config.yaml
num_hidden_layers: 14
hidden_size: 192
num_attention_heads: 6
num_key_value_heads: 1
head_dim: 32
intermediate_size: 1536
vocab_size: 986
hidden_act: "gelu"
norm: "layernorm"
norm_place: "pre"
norm_eps: 1e-06
positions: "rope"
rope_theta: 8130.0
rope_fraction: 1.0
qk_norm: false
attn_scale: 0.177
bias: "none"
tie_word_embeddings: true
parallel_block: false
init: "uniform"
init_std_qkv: 0.0511
init_std_o: 0.00965
init_std_up: 0.0511
init_std_down: 0.00341
optimizer: "adamw"
learning_rate: 0.00186
beta1: 0.9
beta2: 0.99
weight_decay: 0.089
lr_head: 0.00732
warmup_steps: 212
schedule: "wsd"
decay_fraction: 0.559
decay_shape: "linear"
final_lr_fraction: 0.0
batch_tokens: 65536
max_seq_len: 1024
doc_mask: true
train_tokens: 568600000
max_steps: 8677
dataset: "wikipedia_en"
Each number is 128 + 24 x the weight over its row's rms, rounded and kept within 0 to 255. Layers, rows and columns count from 0. Numbers have three digits each. The size before them is the row's rms in percent of the matrix's.

# layer 2 attention output (transposed), 192x192, rms 0.0738, rows 24-27,56-59,87-91,119-122,151-154,183-186, columns 0-95
109:122138092125096131157146141094137118108137117139087176141153110149133161102180121140145105112146158125110102160109091132110131127131176138093196174135112152142148139103106123113095146127138116100159096133130188108137136101112155094125148111146115076192171166124136158137125109126128126140
107:096126169139175087092106134157094135135100128095091070153135132086154139113123109125118111100170141102144109138137149159130151135134136140116121107114135120133124150140126105150102124106105138143112141124136149090118104148095143126159134170146124127091070118100168126083133138163136147096
090:142098186116059116148134113116126161133111139109100103098158140111151091135145092098113129142168132105172120137123141147139101140141128103164109107095109126096120150120146155103111083118148131101143159140089139100125138111151169130164110145121165095063110153128140145124096133139126115145
096:144095097139156132116147112098147116122103091124185125078120163144153155165125109119099168125126089144136117135123125128146112144137106131086110129153105103114119166123169137117130107126126148156108127107133127169135148148116143107114130158123115181187132106099140098070164127126150158134
089:123119147134099109128132104123117137122071151128153146162112161158134159139116118109102125179075099112086115150135098111128158145120141123139104138082114116120133116155109182150169115134127136109122145148129134150117090093120125159125189159129137161116151194146125089132183144112114138119
084:143157155125083144104122140115118099098156116151162116132123138120138143164159106127088099118151159134129146096145080167132100124124090120121146146087179104122163120095122140152145078123145173146148107150118105114071197128136154129108123103128142125097122115142137148143112124095134116052
085:113119152108149126144128113175150093088103107114190113116119164153175172104151119146166155169151137151136166129114126149148118115122113121121103119123116149135121108065149101088138121088088118113150091123153098103113105124098139100111141106143148098123124098105086088127149115124093137144
103:094146153177121107134159106120151134098129115118132118162133102164139153163145130141143115129109100106110124139125093129099116085100137107129121118119096117100149114165125159155097141137149094127114152139133134123145139106106140197149136174087116112126090142148121168147131134149115096128
101:096095137162139124119093112154096126112159112113151118129103140090140136091132118145179109117162107151127135147073137158134170132122150097156121112092156153141136118090144137141119141131100158141097128141109121075126101155153127102092114133143150103160106118142082114169149153111177121165
093:164132095134108131159102138116111132158096133092120075137193125130150122119145167095109140100071178097117126144105156086130103145135112117121084150127089088133136115139134121131121146099124123109121092103120127132136146130148093104117132103107179128147134100134155183093152149092109158159
096:142123145134068127146102106134149124123136146144136125111104154112129099105080109121155147089152082151134131161121150097149126131171129139094126092141126121136125138103161103121108139141133116132098117095142095163111114125142111146106107129102145110138123112123097128161138135127167138182
097:167145126153133103158132134152143132111156129114122093118182115135167084132108160114149108139173086112157151101096123106116133095062124117124131118114115111121096116151166098112130097122125151159113135098138117142133148112153118133163133124094133116148132105112108110140126149150127132096
112:119088137089118147136123102100117123137098138119166105136156129069160127129167114143144117137128164130103141155124083147153157159140139119128127153113140146101133112101132123102082110131135096064141134123088149126132137102120154110115130109150137110061160125123154119137162126113112113154
089:160114151143137136146146173102100136126139113143137145116110134128114099157167116107111083147107145147126093095160162133140113086143136088100122108125145092097132127145118108119131091100140146111111104160146180133182135132148137099184129089105112185166123108153203139120151138103134143139
103:145127135160133107129166119190144136117112128111111068113091158130177086113126124113156143095134104097126186092121147136166157136145114149149119077111096126133091115116148123129124121145156131135120143099128078118106110143155162112123066136104132104082141096097128108156136132143147099155
083:114127098126148135159132145100109144145191127107154093160123147159163146160119189122120098119133121141165147132142169143089151124104132126118144146114161124122132142155150150125144130089100105108122147103113125123189110151121104122117135125125056139133154105115140098127121112142118114091
097:119123121120144131180147118145117120133129142143127130150128123153148159113122151152112164064089097128121139124118080153103107130150135117146110112117097060111146096143113113115109146153138150121142083150113133114167104164178131113120142156092132113148113160117077135138130109123141182124
098:118150144145130137134126146129144113115087122136149119139132121130100083153146157119114105110062123135130135139140134104130117120115126134124125132145131116140130120141117143150100152116181105105113134115174136130098121193105142166103164135124096126105127095137146113096199097145091128130
093:112122139150162138128105141133108122165101126121166171109163104110141116142130103143123126125127142169108128163111098123103106110127121123091162122156156146159126107092126125166169156142159127125172109103100127130110110129128148164154122107115117128116145152132107156176094135112109143151
096:126112175144164119129096143150123134142123145114128117107115119133078136108083142118152120125116124154121120095136137139092160154163096140129143118116100136144123100123127134137121112130126103144122154147138125122175127141135141113072146098123137115150136116119130104078150136130118109142
086:165128125100136151179152120116105180115126110141146143151145125151136131117148090148105078188151143128139093131143148135088177163118134109120105116110103113139101102072142141136099140145110124082185139124101120130075106135148120116101155135130127113108096149133140117110113131120086109143
114:152162123115151102131135107098129146154123165159118116106145089115133104134135080126114130061088124114105173146101155096143100108101154152142131153112156156156106124118157156121162153131168146143161146090104113154106118147093110201114091168149154138104155154099106114126113084111100151136
113:126111145167104143117111168141128125143141133140129159119095144080098140179095125140094080120149120123152099114140062144102137145111170123109151128124158129122128111113127134122156093101150140127123101155159140124124113145107099112155160120119124126168101118111119104160134138138143137083
111:190156115106146100143125087129111101145138128136111120109123085137134150118111077116133154101134148155080161116120133113099138140141118148135119127100176153158161152092133135148151121113137158109166112168102157105161132109110140153125102156134144114097141158106059144145079150094118168077
125:134161127110137143126104145151118146107143107140144158144087117139124160156125127113091070179116140140133125093160133093140124133150113135128107130147069151151123116133104160128130153118119116117131136116089119135069126127099122147109119131102144134140104143152121109135131121118100124103
# layer 2 attention value, 32x192, rms 0.0673, rows 24-27, columns 0-95
094:124124159077116168165097118142117153137161160159149127073136100150102131098111139134121155141152073137149102154162137112124124100138114122128133146127146136074145096148124102099131076088157090108154156137143140115105150121132129098135150120124112150159146161144131155152077130142138128135
096:137108144134096099101127116170120111151107195091144154094131111110094134110113114178175137133129128109115120129118105164140116105122157115175145119141127152087141140111148149100174116161127168131115135106078106117086156121158130087154097139132108156176166161089113167152141113105132140120
099:113134129121092119119120109127140151184098110153150144156116127134080111158136160129111174123142115147119091112133136182172108115181106193120114109171140145116114120106127152131136136094127125170114150110188145129171092104125154109147105150164084117101162112161139128156094148089133121153
104:146156136138099119159125117140088117110119096127104090139128081117148127133109149107146109108104173134115115106135150116101113130096130168133085125124126109138156118123121128152177117125153118146113166121112127113144091121141147106135183079106127126099138136167129160133135103148134124158